Part of a small language model's weights.
Size: 12 layers, width 160, 5 heads of 32, MLP 640 GELU, vocabulary 4098, 4.39M parameters.
Architecture: LayerNorm before each block, no position embeddings, tied embeddings, ALiBi.
Training: a variant of SOAP for these matrices, 155M tokens.
Each number is 50 + 12 x the weight over its row's rms, rounded and kept within 0 to 99. Layers, rows and columns count from 0. The size before them is the row's rms in percent of the matrix's.

# down: layer 3 MLP down (transposed), 640x160, rms 0.133, rows 574-595, columns 0-159
# up: layer 3 MLP up, 640x160, rms 0.137, rows 575-595, columns 0-159
down574 105:54 57 60 59 43 61 48 31 48 29 37 48 45 32 59 56 76 36 34 40 52 56 51 45 64 62 52 28 76 53 38 41 32 48 53 58 59 48 56 34 50 77 60 47 24 68 54 49 61 47 47 36 61 35 57 45 51 30 64 48 52 60 37 73 59 44 58 67 45 44 68 34 42 41 58 69 62 62 54 49 62 53 38 33 61 35 35 62 66 48 58 51 52 50 23 69 57 38 57 78 47 46 33 47 57 57 55 48 47 61 49 48 55 55 41 42 56 40 55 48 60 37 60 59 48 54 39 38 57 72 77 57 39 35 53 59 42 57 38 31 70 44 43 55 21 64 55 37 47 38 50 47 40 46 41 55 50 75 43 23
up575 087:71 63 70 53 52 59 36 43 55 43 49 46 48 58 53 45 57 56 28 36 56 54 62 55 33 48 39 75 43 42 41 60 18 56 19 50 45 59 44 59 25 70 42 39 52 58 40 42 53 55 44 52 50 56 66 47 45 57 48 68 48 37 39 54 41 79 43 62 57 56 46 51 34 32 42 41 44 60 58 48 42 68 59 48 38 41 43 67 44 36 53 65 67 36 26 60 46 66 26 50 48 48 33 19 28 65 29 45 37 33 60 29 51 28 39 48 52 48 42 41 47 68 45 46 52 61 49 43 76 31 48 58 38 51 42 53 61 38 46 51 49 47 59 55 54 62 43 56 54 51 61 24 58 42 59 68 33 39 67 59
down575 096:35 49 42 45 47 49 42 59 49 43 46 86 52 42 57 22 51 59 55 67 49 54 55 40 52 51 53 47 41 26 22 41 65 68 51 61 49 52 57 44 54 53 32 39 42 50 45 59 71 50 57 47 54 76 48 40 42 31 67 54 49 47 62 38 39 49 65 31 47 45 35 75 58 53 36 63 25 56 49 52 50 29 49 40 53 40 36 34 62 49 39 43 36 51 59 21 42 38 39 52 48 69 46 36 36 67 28 46 52 50 57 38 52 45 50 44 42 46 38 51 32 34 43 57 54 40 30 51 26 67 47 50 56 54 62 48 42 70 47 30 46 63 37 67 58 53 48 65 57 40 34 63 50 54 31 36 36 62 58 16
up576 116:55 42 49 60 64 56 65 74 51 52 55 50 51 65 51 50 67 42 54 36 38 53 36 36 57 51 54 50 68 53 70 47 46 48 41 55 61 65 35 68 37 83 31 82 63 46 58 42 32 47 60 42 35 65 57 54 52 60 57 49 68 54 42 44 49 73 58 66 75 59 28 43 51 45 42 52 40 75 49 45 46 54 44 67 63 35 60 61 50 41 50 41 66 61 42 45 64 58 53 52 35 29 56 31 40 52 47 57 45 56 54 54 37 65 61 52 51 30 44 37 63 55 58 46 61 38 31 34 32 29 23 49 27 55 47 63 33 34 35 38 51 46 50 43 57 40 46 54 28 48 52 39 39 39 74 26 33 44 50 58
down576 087:48 64 62 33 34 37 46 56 42 68 52 62 47 69 50 60 57 48 52 45 59 66 63 76 44 65 56 66 36 54 41 63 51 40 62 55 59 30 27 46 46 46 52 58 60 60 51 55 47 39 30 46 51 72 44 69 61 59 55 63 70 20 39 54 49 48 37 41 50 50 51 62 50 62 41 71 53 57 62 58 44 41 35 39 43 36 63 46 73 55 69 58 51 78 54 39 47 65 40 64 53 35 50 42 55 44 48 62 49 61 57 57 44 36 55 31 44 54 55 35 44 55 52 54 55 66 39 45 42 30 55 51 65 59 43 41 22 43 52 49 61 51 43 41 63 34 62 64 69 32 64 44 36 23 66 25 34 82 48 63
up577 101:53 22 45 33 46 48 36 47 27 45 38 73 66 60 66 47 60 58 50 46 51 35 28 42 41 64 65 54 36 35 80 58 43 48 45 55 50 40 59 75 64 48 48 46 38 52 64 47 37 56 62 47 54 45 65 60 58 50 56 61 37 39 45 48 66 18 50 45 60 36 69 61 72 68 70 59 60 33 51 46 58 51 54 62 48 45 43 36 37 44 48 45 55 57 57 46 42 65 37 59 45 47 44 45 59 59 74 52 41 60 67 41 25 74 57 41 62 54 43 75 38 45 36 67 38 63 25 49 52 54 69 40 69 50 41 36 28 52 71 48 58 51 52 36 34 40 49 56 51 49 41 54 50 48 70 65 49 58 53 69
down577 094:44 45 57 58 54 38 60 65 66 37 71 47 50 40 44 47 25 37 58 38 58 40 48 55 47 26 55 43 67 57 41 60 44 40 41 60 53 35 41 38 46 52 44 50 66 51 47 54 68 38 50 55 68 46 42 54 45 57 33 46 69 55 48 45 57 74 42 46 33 40 53 43 47 33 76 61 23 28 51 49 57 55 56 67 43 46 18 49 67 40 69 50 35 45 40 61 31 52 32 48 64 30 53 46 54 50 49 52 64 43 56 25 22 37 41 55 40 53 44 53 29 38 49 52 38 34 55 62 70 59 59 55 57 62 60 50 62 25 23 58 64 62 47 53 52 55 62 39 63 26 58 55 79 54 43 44 57 39 33 58
up578 112:60 59 50 52 49 45 60 63 63 40 62 42 47 67 56 53 67 64 51 44 54 53 32 45 46 50 34 19 49 31 61 67 53 54 62 89 41 22 45 46 41 40 47 47 53 29 66 39 46 84 50 35 50 63 49 49 45 42 57 60 39 58 52 68 38 57 41 50 63 48 50 43 41 54 57 43 55 60 52 54 31 43 48 70 59 43 17 38 45 56 37 41 31 49 35 44 41 44 70 51 62 32 42 64 48 45 51 58 59 44 52 49 64 62 32 52 47 46 36 47 60 47 45 48 46 46 50 30 56 53 46 33 50 55 65 58 48 62 68 60 46 71 65 57 38 63 40 32 44 43 28 83 40 45 34 46 71 25 53 36
down578 105:63 44 45 59 45 56 48 38 64 43 43 65 81 47 52 22 62 35 51 49 38 47 66 56 56 50 75 54 62 49 53 41 59 35 43 39 56 53 59 55 56 60 56 26 65 49 48 19 68 57 35 52 47 42 48 45 71 45 54 41 55 71 51 43 56 39 66 60 45 34 40 71 50 51 67 49 49 21 39 24 38 48 56 46 58 54 63 63 38 45 45 80 44 77 65 52 61 60 45 41 20 59 53 52 63 50 62 35 36 43 51 47 43 43 34 63 34 48 59 46 57 56 45 42 37 49 46 54 80 42 72 67 45 48 40 65 46 51 43 53 35 58 47 51 58 63 72 50 61 46 70 51 44 37 40 48 44 74 43 62
up579 104:53 51 34 52 49 47 43 69 50 54 41 50 64 55 29 44 53 38 37 69 52 63 37 53 52 50 41 54 77 56 52 47 55 44 55 43 36 54 38 54 36 65 57 49 68 45 62 34 55 60 64 57 49 55 48 58 65 51 58 44 66 66 33 58 53 46 73 27 46 21 53 66 37 36 62 53 39 42 63 54 41 54 49 44 36 43 52 41 54 51 57 41 28 47 32 26 47 48 51 39 66 50 35 24 49 67 38 64 29 56 53 52 67 42 36 28 52 66 52 49 51 72 20 53 37 40 71 50 46 40 41 54 33 51 65 51 52 69 62 32 49 28 52 48 39 46 43 38 50 82 73 45 68 45 52 50 41 32 44 25
down579 093:40 47 69 44 63 57 54 41 59 34 51 53 46 45 58 32 73 58 54 32 36 54 55 58 56 55 51 44 51 66 34 55 56 49 37 45 64 46 49 64 42 50 64 55 40 49 60 34 50 39 42 47 49 49 52 61 73 65 29 45 65 48 42 65 42 48 56 60 45 46 54 57 46 63 59 50 74 56 51 63 18 21 51 48 50 29 45 42 43 51 53 59 64 60 63 58 56 31 38 61 43 53 71 37 52 67 63 51 61 65 53 51 75 49 54 71 56 45 54 47 62 26 66 32 29 67 46 19 37 23 82 57 62 53 80 38 69 52 59 61 60 51 68 60 62 55 53 47 50 42 38 59 52 55 53 62 58 58 54 64
up580 106:69 46 49 62 35 53 28 45 32 38 50 48 41 39 33 40 52 60 61 47 67 45 44 41 29 74 39 48 38 32 30 34 66 58 39 67 44 51 50 33 51 56 57 54 57 63 48 54 50 57 66 45 44 57 66 44 58 59 46 55 41 62 44 53 55 50 50 74 62 66 73 45 41 61 52 55 63 40 39 52 53 44 28 59 45 53 59 75 54 62 41 42 41 37 54 52 58 43 43 25 67 54 58 26 49 51 73 59 31 28 31 50 73 55 64 58 50 42 47 49 51 55 58 49 34 69 51 50 34 64 54 64 68 57 61 51 46 36 41 44 68 54 44 62 52 41 55 80 40 44 51 52 10 44 41 61 47 46 79 52
down580 107:49 73 36 57 42 51 47 35 53 49 65 60 69 71 55 59 52 59 41 63 47 55 50 63 68 22 67 53 62 39 50 59 77 30 65 42 51 36 53 39 33 52 57 48 50 57 61 25 34 44 44 61 36 60 39 53 73 64 55 33 41 62 49 50 50 47 47 57 50 40 47 69 63 48 49 48 44 60 50 47 42 36 50 34 44 53 54 60 69 57 20 48 53 34 45 51 23 57 29 72 60 51 39 48 49 41 43 29 42 53 69 37 56 37 30 42 54 60 48 58 42 34 55 61 46 46 44 43 62 41 56 50 83 39 42 72 36 69 43 71 57 54 61 35 30 54 50 41 49 57 36 52 48 47 46 30 37 57 42 21
up581 094:57 33 62 53 29 44 54 59 60 67 59 58 32 52 71 39 47 69 73 45 67 63 48 27 54 55 58 43 41 50 60 51 42 44 40 54 30 43 42 61 41 71 40 44 46 40 32 45 61 35 59 72 56 33 54 33 45 46 47 44 41 51 52 73 42 33 53 54 38 65 57 54 52 41 57 54 71 54 32 38 57 59 69 59 49 48 42 43 54 52 58 42 41 44 51 25 86 41 51 62 52 53 62 54 40 71 43 56 45 46 58 66 28 40 40 48 42 56 28 52 57 44 65 41 53 68 51 53 63 27 39 43 52 57 62 63 50 78 64 52 34 55 57 23 60 34 41 40 37 50 39 66 37 60 36 21 53 44 38 62
down581 091:55 62 23 30 48 58 43 30 48 65 51 30 61 65 54 50 42 56 35 28 56 49 29 37 55 42 42 56 59 49 63 55 62 71 33 44 61 41 51 62 42 23 63 50 58 52 39 75 65 47 45 46 39 63 30 40 55 40 47 59 50 46 43 40 71 63 63 62 48 26 52 44 52 42 44 25 43 53 56 58 37 55 31 78 40 63 48 56 43 51 46 32 58 57 58 70 36 27 34 41 43 51 25 54 62 42 50 56 38 58 52 44 60 46 50 68 64 56 44 48 42 49 40 37 68 52 45 40 55 63 33 13 49 33 32 54 55 61 50 44 62 35 49 53 28 47 59 69 64 63 36 39 53 56 54 58 60 53 47 36
up582 112:42 49 59 43 50 55 36 46 50 55 48 53 66 57 39 61 71 53 53 49 57 35 39 41 32 59 65 40 62 47 60 56 78 54 58 63 36 34 33 61 44 39 47 44 66 21 63 57 57 59 47 30 50 40 66 60 53 60 37 67 58 68 61 51 34 59 34 69 54 56 60 50 41 48 72 43 58 60 56 22 39 62 48 86 64 34 60 43 63 47 66 35 62 23 36 57 74 80 56 42 54 63 45 46 44 38 41 46 38 41 35 54 58 33 42 37 49 26 57 59 44 60 40 53 40 53 47 30 45 44 76 48 53 50 54 63 55 45 35 40 43 50 60 59 66 52 59 48 38 59 53 40 38 60 61 66 56 39 44 33
down582 103:49 57 49 50 55 74 52 50 57 39 58 39 62 39 40 44 35 46 49 38 47 67 53 43 49 74 50 59 50 47 37 50 40 66 48 54 26 53 76 38 29 64 38 61 25 60 51 45 56 54 46 46 48 59 65 58 30 40 25 59 59 62 25 76 38 49 56 32 33 65 50 51 42 47 40 36 51 55 38 43 52 42 39 60 48 39 56 58 45 50 71 26 43 46 52 33 54 47 59 57 43 63 36 35 46 58 53 30 80 53 36 54 47 40 71 28 67 37 58 40 58 49 61 52 49 54 31 65 38 36 35 84 68 72 55 41 48 56 41 53 54 33 36 50 45 66 35 59 51 29 43 34 57 35 59 48 50 53 56 53
up583 098:51 52 56 34 52 51 36 40 46 74 25 65 41 17 65 57 38 55 53 56 48 65 41 54 53 40 36 34 48 39 50 50 58 33 49 37 44 51 48 39 43 31 67 39 54 34 64 52 61 63 58 57 45 36 71 55 44 50 61 60 34 45 39 43 62 51 67 81 54 62 36 42 34 30 45 57 47 59 38 55 65 73 55 40 63 45 36 54 52 54 72 60 23 50 59 57 55 48 62 55 62 48 44 44 51 44 56 66 44 64 38 55 61 49 65 35 55 63 72 26 45 55 58 43 74 61 35 68 36 48 45 49 35 44 50 56 45 37 70 30 64 67 37 47 42 47 36 67 66 52 45 50 36 31 61 59 63 78 47 56
down583 089:53 51 58 57 51 45 62 61 44 53 61 70 51 59 59 54 53 61 64 38 50 35 49 29 55 50 34 58 44 53 43 53 60 35 42 41 41 60 57 53 64 47 60 48 73 50 39 51 31 35 53 40 62 79 63 70 53 69 38 42 45 43 53 58 66 46 39 39 47 55 36 45 56 41 54 48 43 54 51 59 19 27 42 55 31 21 47 29 55 63 60 43 54 60 67 30 51 66 60 31 36 28 83 48 44 49 56 55 46 53 32 56 23 43 57 66 32 39 50 28 60 61 50 55 29 54 56 49 45 69 63 48 46 54 76 31 70 36 61 48 57 40 39 53 63 39 68 53 37 42 50 55 71 59 41 57 66 63 48 52
up584 089:54 38 55 36 52 53 47 45 34 47 73 46 38 63 42 69 51 65 47 35 56 47 55 56 61 62 45 28 56 41 69 32 35 50 44 63 59 45 49 54 58 64 18 51 50 38 51 52 50 55 54 45 48 31 38 59 58 54 39 53 54 45 27 43 63 55 39 62 48 78 59 54 42 56 42 56 44 65 68 62 57 54 49 42 39 41 42 54 64 71 46 59 54 74 41 64 59 41 45 49 28 42 30 49 48 49 43 38 62 55 59 58 75 66 27 55 65 48 43 29 21 70 52 44 66 53 56 50 33 45 41 70 52 28 55 43 55 61 57 64 20 35 69 29 40 62 46 38 44 48 56 60 47 53 41 45 79 58 33 40
down584 083:44 35 47 59 49 54 54 46 61 49 34 69 63 49 58 58 40 37 62 39 56 47 58 38 50 37 56 52 32 40 56 59 37 55 48 48 35 47 43 37 50 54 49 69 42 67 56 47 41 78 64 35 62 76 53 28 50 37 42 36 47 35 67 52 56 70 53 19 64 52 54 37 52 38 30 57 54 54 51 34 56 53 35 62 57 68 43 50 47 42 52 42 42 34 70 38 37 52 57 38 58 56 54 57 46 54 24 41 30 53 52 51 21 59 47 43 42 40 32 61 63 50 46 48 38 28 35 43 61 51 55 50 29 44 23 34 47 57 73 34 85 59 53 64 49 39 69 43 54 45 38 26 66 34 66 45 49 42 50 49
up585 099:53 47 60 68 40 64 56 43 48 48 51 40 44 55 65 69 33 42 34 64 92 16 36 48 58 48 53 33 54 43 46 39 62 31 49 80 45 54 46 52 49 18 50 34 49 45 41 57 63 47 59 60 79 57 49 52 41 50 49 31 47 37 56 67 57 52 43 44 63 39 58 39 52 57 43 53 52 50 38 59 34 55 45 52 64 26 30 46 48 52 61 50 39 45 65 53 56 71 48 49 50 50 34 65 30 77 73 53 60 48 70 76 50 59 49 44 36 37 46 57 55 55 44 54 50 47 44 40 44 73 26 39 49 57 67 57 55 36 38 50 54 51 50 54 69 49 53 47 54 24 42 46 42 50 53 55 71 51 69 67
down585 099:45 42 33 51 32 25 67 33 40 42 42 56 46 59 50 69 43 43 58 32 41 54 27 37 40 41 53 44 50 44 49 62 52 54 49 23 33 50 57 35 55 55 49 67 72 67 60 47 48 60 15 51 38 58 67 38 51 69 23 58 62 56 47 43 41 52 59 45 44 51 42 73 61 65 40 55 54 64 61 57 47 46 52 38 46 31 25 53 45 52 38 57 54 52 63 38 46 62 38 57 62 49 41 40 49 51 42 47 46 47 45 39 57 42 26 56 78 53 49 39 54 64 43 48 56 52 59 60 54 40 52 40 81 31 31 47 53 59 28 24 60 58 50 78 43 45 48 77 46 45 44 54 49 41 54 38 29 70 50 64
up586 089:48 42 46 78 47 40 61 41 54 35 28 48 61 45 42 34 46 60 45 57 42 30 28 34 67 61 37 40 59 57 46 48 43 44 40 64 68 45 50 52 42 71 38 59 45 73 60 43 53 47 64 51 55 66 53 52 37 57 27 35 39 49 42 51 36 45 38 52 49 36 62 60 47 56 52 50 68 50 45 50 67 44 50 45 51 45 58 37 39 53 64 54 66 35 57 32 67 78 57 39 34 73 58 69 30 39 63 53 43 33 47 32 53 66 62 56 16 46 35 52 57 51 51 40 44 55 40 63 42 34 47 69 71 43 33 54 33 50 71 52 66 47 52 63 45 46 45 35 53 40 43 76 50 49 24 37 49 66 71 42
down586 102:57 48 20 54 60 44 58 43 46 39 62 45 56 52 67 40 52 29 57 67 51 49 49 42 40 37 72 60 59 48 44 40 41 53 55 33 61 64 49 41 57 56 34 35 48 52 40 48 44 53 50 68 64 49 41 59 68 42 49 55 46 41 48 53 38 54 79 63 47 51 50 31 62 67 75 53 49 45 61 42 56 55 35 51 55 62 53 65 30 50 40 45 51 62 47 22 46 57 29 39 51 38 57 57 64 23 52 39 55 46 44 61 30 46 54 45 51 31 60 51 37 34 63 35 27 66 65 63 60 02 69 50 49 43 60 60 60 52 47 61 40 68 37 56 55 36 29 50 36 43 57 36 47 38 24 55 33 36 62 48
up587 098:67 69 49 59 41 31 37 69 37 68 42 53 48 48 68 33 59 43 31 46 42 64 29 68 50 51 35 74 45 58 38 66 82 39 52 60 31 61 46 41 45 70 50 28 46 42 47 48 55 68 50 31 70 35 44 57 32 53 50 44 31 51 49 47 58 55 60 62 45 35 41 39 57 44 56 56 44 55 32 60 50 52 40 45 47 54 25 33 34 50 41 54 57 49 46 59 55 47 50 53 54 59 14 45 53 58 44 54 29 53 42 59 50 50 37 52 37 51 33 61 24 49 54 64 48 37 68 37 69 40 63 49 66 60 54 38 47 42 49 77 40 62 55 60 47 42 61 49 78 51 39 29 37 35 36 38 53 59 60 49
down587 109:42 63 56 61 48 45 60 65 57 55 43 53 59 62 61 48 53 48 70 32 41 72 56 62 42 32 63 67 45 25 54 72 47 43 48 32 54 56 34 67 49 63 44 44 79 59 67 57 39 50 51 30 58 51 60 17 49 66 55 48 53 71 41 49 14 49 56 55 54 69 37 49 42 73 50 47 52 59 53 68 47 78 48 68 51 31 35 55 34 47 53 43 54 46 64 44 42 60 35 36 49 63 44 55 55 36 46 37 32 37 32 58 43 36 58 38 53 51 39 45 80 50 59 55 65 49 64 48 52 32 38 64 62 59 56 66 68 51 76 64 52 42 65 43 53 41 50 48 50 37 58 68 47 51 68 44 50 42 44 47
up588 087:54 58 48 42 62 34 35 59 57 81 58 64 63 63 50 53 49 55 48 59 61 38 53 36 39 61 42 51 37 52 39 40 44 39 38 49 65 69 55 52 46 47 80 51 45 51 37 74 56 64 35 48 62 35 45 70 40 47 60 55 49 45 45 51 42 39 51 45 56 17 51 50 30 54 69 52 50 72 54 50 62 56 46 53 45 69 64 46 46 59 33 61 54 44 49 57 35 55 42 54 40 39 67 50 70 55 46 53 42 60 32 61 48 76 27 38 42 60 53 28 61 45 54 33 34 51 24 50 43 49 67 70 75 62 53 68 56 59 53 58 45 63 25 56 48 53 78 45 77 66 43 38 61 41 29 43 36 55 53 44
down588 092:44 28 71 38 63 57 64 47 40 66 57 43 64 56 54 37 51 63 50 61 47 40 57 37 47 60 49 69 50 62 49 55 54 34 72 56 49 52 58 34 54 58 39 58 43 71 62 55 45 40 27 02 55 38 16 57 68 42 60 55 74 41 56 67 43 32 44 50 55 65 38 57 54 61 39 39 53 49 47 54 43 48 50 59 67 46 72 45 50 40 50 56 54 36 67 54 44 57 44 58 48 52 35 42 43 48 45 39 24 52 50 48 62 57 35 56 46 58 37 39 53 46 74 30 63 47 35 54 51 44 72 49 46 52 55 48 46 51 56 42 45 47 69 51 61 48 61 19 35 11 40 35 66 49 51 48 42 32 60 45
up589 091:41 35 64 77 42 59 69 39 30 48 48 42 49 52 41 53 60 70 55 44 13 30 23 39 50 10 58 42 60 33 71 63 40 43 52 52 40 56 54 53 51 55 66 62 50 53 55 56 71 62 46 59 52 35 68 61 53 60 47 40 52 50 44 55 45 35 52 48 35 56 56 48 46 47 34 47 43 59 58 46 45 43 64 40 39 47 34 57 58 39 72 44 74 65 46 54 47 72 48 56 31 42 43 62 59 51 58 68 68 38 47 49 33 56 48 38 33 32 52 54 51 66 51 43 45 35 60 53 54 36 34 47 50 50 57 44 67 46 66 35 29 42 61 40 65 59 47 30 56 55 47 52 55 77 35 38 41 60 75 34
down589 094:36 51 38 65 57 37 63 49 58 18 61 70 44 64 55 55 63 50 48 73 46 54 65 48 49 41 57 41 41 52 73 55 59 47 62 34 58 46 81 53 57 49 73 60 61 55 26 34 33 34 36 61 30 54 36 43 27 58 41 58 62 37 47 64 29 59 46 62 35 51 37 68 58 48 64 39 60 54 38 67 52 43 27 42 42 56 45 48 44 52 55 69 56 56 72 59 32 34 48 62 56 48 43 54 49 50 27 37 60 52 64 50 42 64 31 35 51 64 45 61 54 40 45 40 38 44 39 33 59 17 47 44 57 41 54 67 35 43 39 65 60 50 63 32 36 61 53 52 52 43 44 58 34 42 66 45 43 54 39 66
up590 097:55 66 39 46 67 50 50 20 61 52 50 42 33 42 47 75 54 32 62 37 61 45 31 48 34 40 32 42 44 44 39 55 43 33 34 55 55 60 44 39 59 46 56 60 42 67 50 47 61 58 57 28 41 55 67 76 52 46 45 56 33 50 44 43 45 54 44 53 56 60 31 42 46 24 65 43 59 51 66 52 52 35 45 41 35 44 38 48 31 38 67 21 69 54 59 51 45 37 47 46 60 61 54 59 37 63 44 49 63 55 72 49 52 41 56 49 46 53 50 61 52 38 54 61 47 57 62 35 47 55 74 40 41 42 16 62 60 57 63 61 60 40 56 74 84 35 58 61 41 70 41 70 40 33 66 52 47 56 70 47
down590 094:55 60 49 37 56 60 44 40 51 71 61 34 56 55 33 47 59 65 39 67 40 41 77 71 68 64 57 43 66 46 64 41 62 27 34 58 54 49 56 51 52 69 66 43 54 24 57 50 37 67 63 73 26 65 34 60 52 54 59 46 45 59 42 38 46 22 45 48 58 54 80 67 60 40 55 65 50 49 42 40 30 52 49 55 63 57 64 45 50 68 49 41 30 61 53 58 54 59 54 53 72 26 40 42 63 26 50 47 52 39 55 45 64 50 65 57 40 65 31 38 33 47 29 57 54 45 51 65 63 46 63 66 59 52 67 52 35 48 35 65 41 49 39 49 50 68 45 44 36 35 42 61 45 67 55 70 60 50 42 53
up591 101:35 49 46 57 70 35 66 44 63 37 43 60 56 46 40 55 62 23 58 45 51 56 26 48 28 54 43 45 47 35 53 45 35 35 68 45 47 45 31 33 47 72 43 53 53 64 62 71 63 69 45 49 48 50 44 54 62 54 24 78 61 43 39 42 42 35 51 29 45 51 47 49 50 46 45 59 57 63 74 53 43 50 55 45 61 48 33 53 35 60 42 38 70 42 55 32 68 48 52 27 69 35 44 63 36 69 40 38 61 69 55 43 57 44 41 50 58 35 47 53 38 50 54 45 53 73 55 60 55 44 61 52 59 48 61 53 62 32 55 59 52 47 54 21 78 59 37 56 48 53 71 74 38 44 32 68 33 36 59 49
down591 100:50 49 49 64 33 61 63 59 60 64 68 44 55 57 35 35 52 50 30 33 30 55 59 52 45 43 48 46 41 38 52 37 25 78 44 58 52 41 54 48 47 38 61 34 78 46 36 48 44 68 73 48 68 57 45 26 56 29 63 61 57 52 43 73 43 67 55 58 35 60 30 37 55 69 40 59 51 47 60 51 34 47 72 30 38 54 58 50 66 28 60 54 34 53 30 62 57 64 39 29 58 45 58 55 72 58 49 32 36 46 45 32 57 59 36 52 40 58 54 70 39 40 48 45 72 50 46 53 65 47 40 36 58 46 60 42 52 49 63 49 44 80 28 68 47 56 40 40 55 50 49 44 55 58 55 37 27 56 55 46
up592 103:47 47 54 45 52 68 50 35 47 45 55 58 30 48 66 44 42 58 58 32 43 39 39 73 47 48 48 42 26 66 39 50 46 28 63 62 45 70 33 54 61 42 46 73 38 50 39 45 53 56 44 54 62 70 63 42 55 68 63 31 67 68 47 54 54 48 64 50 61 67 56 29 54 43 63 40 83 74 54 61 39 64 39 51 69 50 53 52 51 47 61 54 57 38 39 63 48 47 54 34 38 51 45 48 52 52 57 55 48 45 42 32 52 44 34 59 35 68 67 84 75 55 46 23 56 50 55 76 42 51 43 37 21 51 35 50 77 41 36 60 59 55 57 42 45 47 56 61 41 63 63 46 42 51 56 48 53 77 41 45
down592 111:56 34 30 76 68 75 56 46 35 55 60 40 56 57 61 51 35 33 44 55 41 31 34 79 72 51 37 52 66 38 63 82 82 58 48 59 42 62 58 54 47 33 50 40 40 48 52 63 36 57 35 55 44 52 45 31 36 31 47 78 50 48 53 74 54 60 48 44 51 64 55 59 54 51 44 62 60 41 59 69 49 46 51 49 58 34 65 67 52 61 57 52 34 12 41 59 47 43 40 47 42 42 24 64 72 46 44 51 43 51 45 55 51 62 61 50 68 68 51 50 65 57 39 47 56 35 35 54 40 51 74 49 67 46 45 48 38 42 60 48 59 65 44 53 45 66 32 55 37 56 52 40 48 62 51 52 48 47 43 44
up593 098:46 57 50 48 42 47 62 63 46 54 83 37 71 84 38 33 44 51 43 47 28 34 52 33 39 58 42 36 88 56 42 43 41 50 44 37 53 44 39 31 53 26 47 38 47 53 66 51 47 60 50 59 46 38 52 53 44 37 60 52 57 72 51 40 62 74 59 61 52 40 53 54 64 38 63 61 41 52 52 19 53 45 55 42 46 53 49 38 38 51 59 65 40 57 43 68 59 47 58 58 54 47 45 31 72 48 42 55 46 66 52 47 41 55 35 33 44 74 66 47 56 31 39 58 61 77 53 46 46 67 57 49 61 60 39 76 61 37 64 61 41 36 47 40 26 40 70 44 48 62 58 48 30 41 54 60 54 57 35 41
down593 098:60 54 40 37 63 48 39 43 58 51 44 54 43 53 64 60 44 54 45 58 42 65 41 49 36 40 55 50 43 49 58 59 46 38 57 82 60 32 42 57 31 55 17 67 55 41 27 43 37 29 24 56 29 88 36 68 57 52 53 33 58 40 41 54 35 34 34 64 45 51 44 46 46 56 44 53 40 48 54 55 52 42 49 45 55 57 43 36 21 69 49 25 57 49 66 45 57 61 29 49 68 33 59 46 46 26 46 49 56 67 54 49 52 46 70 50 46 41 50 49 39 38 49 54 47 33 38 49 75 50 42 41 34 36 39 38 28 45 53 54 48 69 63 45 50 46 41 79 38 54 35 50 48 34 44 65 63 59 62 54
up594 087:37 61 51 47 49 49 43 42 42 61 32 61 49 54 64 35 23 73 42 45 51 33 59 59 65 38 43 58 58 61 42 40 71 30 54 51 59 70 32 39 63 50 59 55 56 38 42 48 57 52 51 57 54 38 32 68 54 57 51 54 57 64 59 60 44 77 50 48 54 50 48 47 42 55 47 67 28 48 36 43 40 46 53 69 47 69 43 69 53 44 54 56 56 52 31 63 34 58 30 56 27 53 41 51 57 77 37 51 47 48 36 67 81 68 41 42 53 71 46 61 44 35 42 58 55 46 59 62 42 41 23 70 47 45 31 49 52 16 52 46 30 38 66 48 48 61 55 38 69 56 49 46 42 47 56 59 61 27 52 23
down594 090:43 53 43 39 53 42 63 42 59 36 38 51 82 51 53 40 56 61 41 59 38 41 44 56 54 42 46 50 40 41 54 75 53 64 36 58 35 70 47 50 51 52 41 31 45 40 29 48 56 47 46 58 38 51 44 49 53 51 62 59 63 67 50 54 38 48 60 45 28 40 53 48 46 35 34 20 50 45 44 43 40 44 61 43 31 64 75 58 60 53 56 42 84 52 51 61 34 46 80 40 71 42 44 59 53 63 78 54 43 40 49 64 59 70 73 44 45 50 65 62 56 48 61 44 54 50 75 49 49 25 52 69 46 41 60 40 43 58 50 21 45 54 50 45 61 54 69 63 61 62 65 50 35 50 45 25 53 72 38 68
up595 103:67 28 42 60 34 41 34 50 45 69 61 54 43 45 43 52 40 58 37 54 51 39 58 47 51 34 31 35 55 49 35 45 23 34 36 51 39 51 15 43 44 49 42 48 55 66 44 45 61 49 53 60 44 69 39 43 46 30 44 69 38 45 43 57 47 25 38 67 59 62 56 55 52 30 43 48 55 68 59 50 60 26 22 74 50 39 47 61 56 55 37 73 60 51 55 50 54 48 45 56 49 45 27 56 32 35 72 56 62 42 46 41 52 64 34 70 34 46 59 44 54 66 69 46 64 61 84 52 48 60 47 62 71 51 71 61 43 39 42 44 40 51 47 60 56 50 54 53 37 74 52 44 45 53 60 54 40 31 44 35
down595 118:66 42 77 51 68 75 41 52 43 20 45 39 61 36 49 48 43 58 61 65 47 59 46 56 49 49 44 30 36 54 44 39 45 39 48 74 59 74 34 43 39 68 57 46 41 49 61 68 72 64 74 48 67 53 44 45 56 65 37 50 42 47 40 28 48 71 51 59 50 57 30 35 48 59 46 27 50 53 55 62 38 60 53 60 38 28 57 52 50 50 53 33 51 51 66 69 64 59 35 47 46 34 52 51 48 47 62 50 24 32 34 58 48 28 36 59 51 41 73 47 53 24 45 58 42 63 70 44 58 70 42 61 65 67 58 40 53 58 45 57 57 47 74 57 56 35 68 48 66 55 44 57 38 63 49 49 50 47 35 56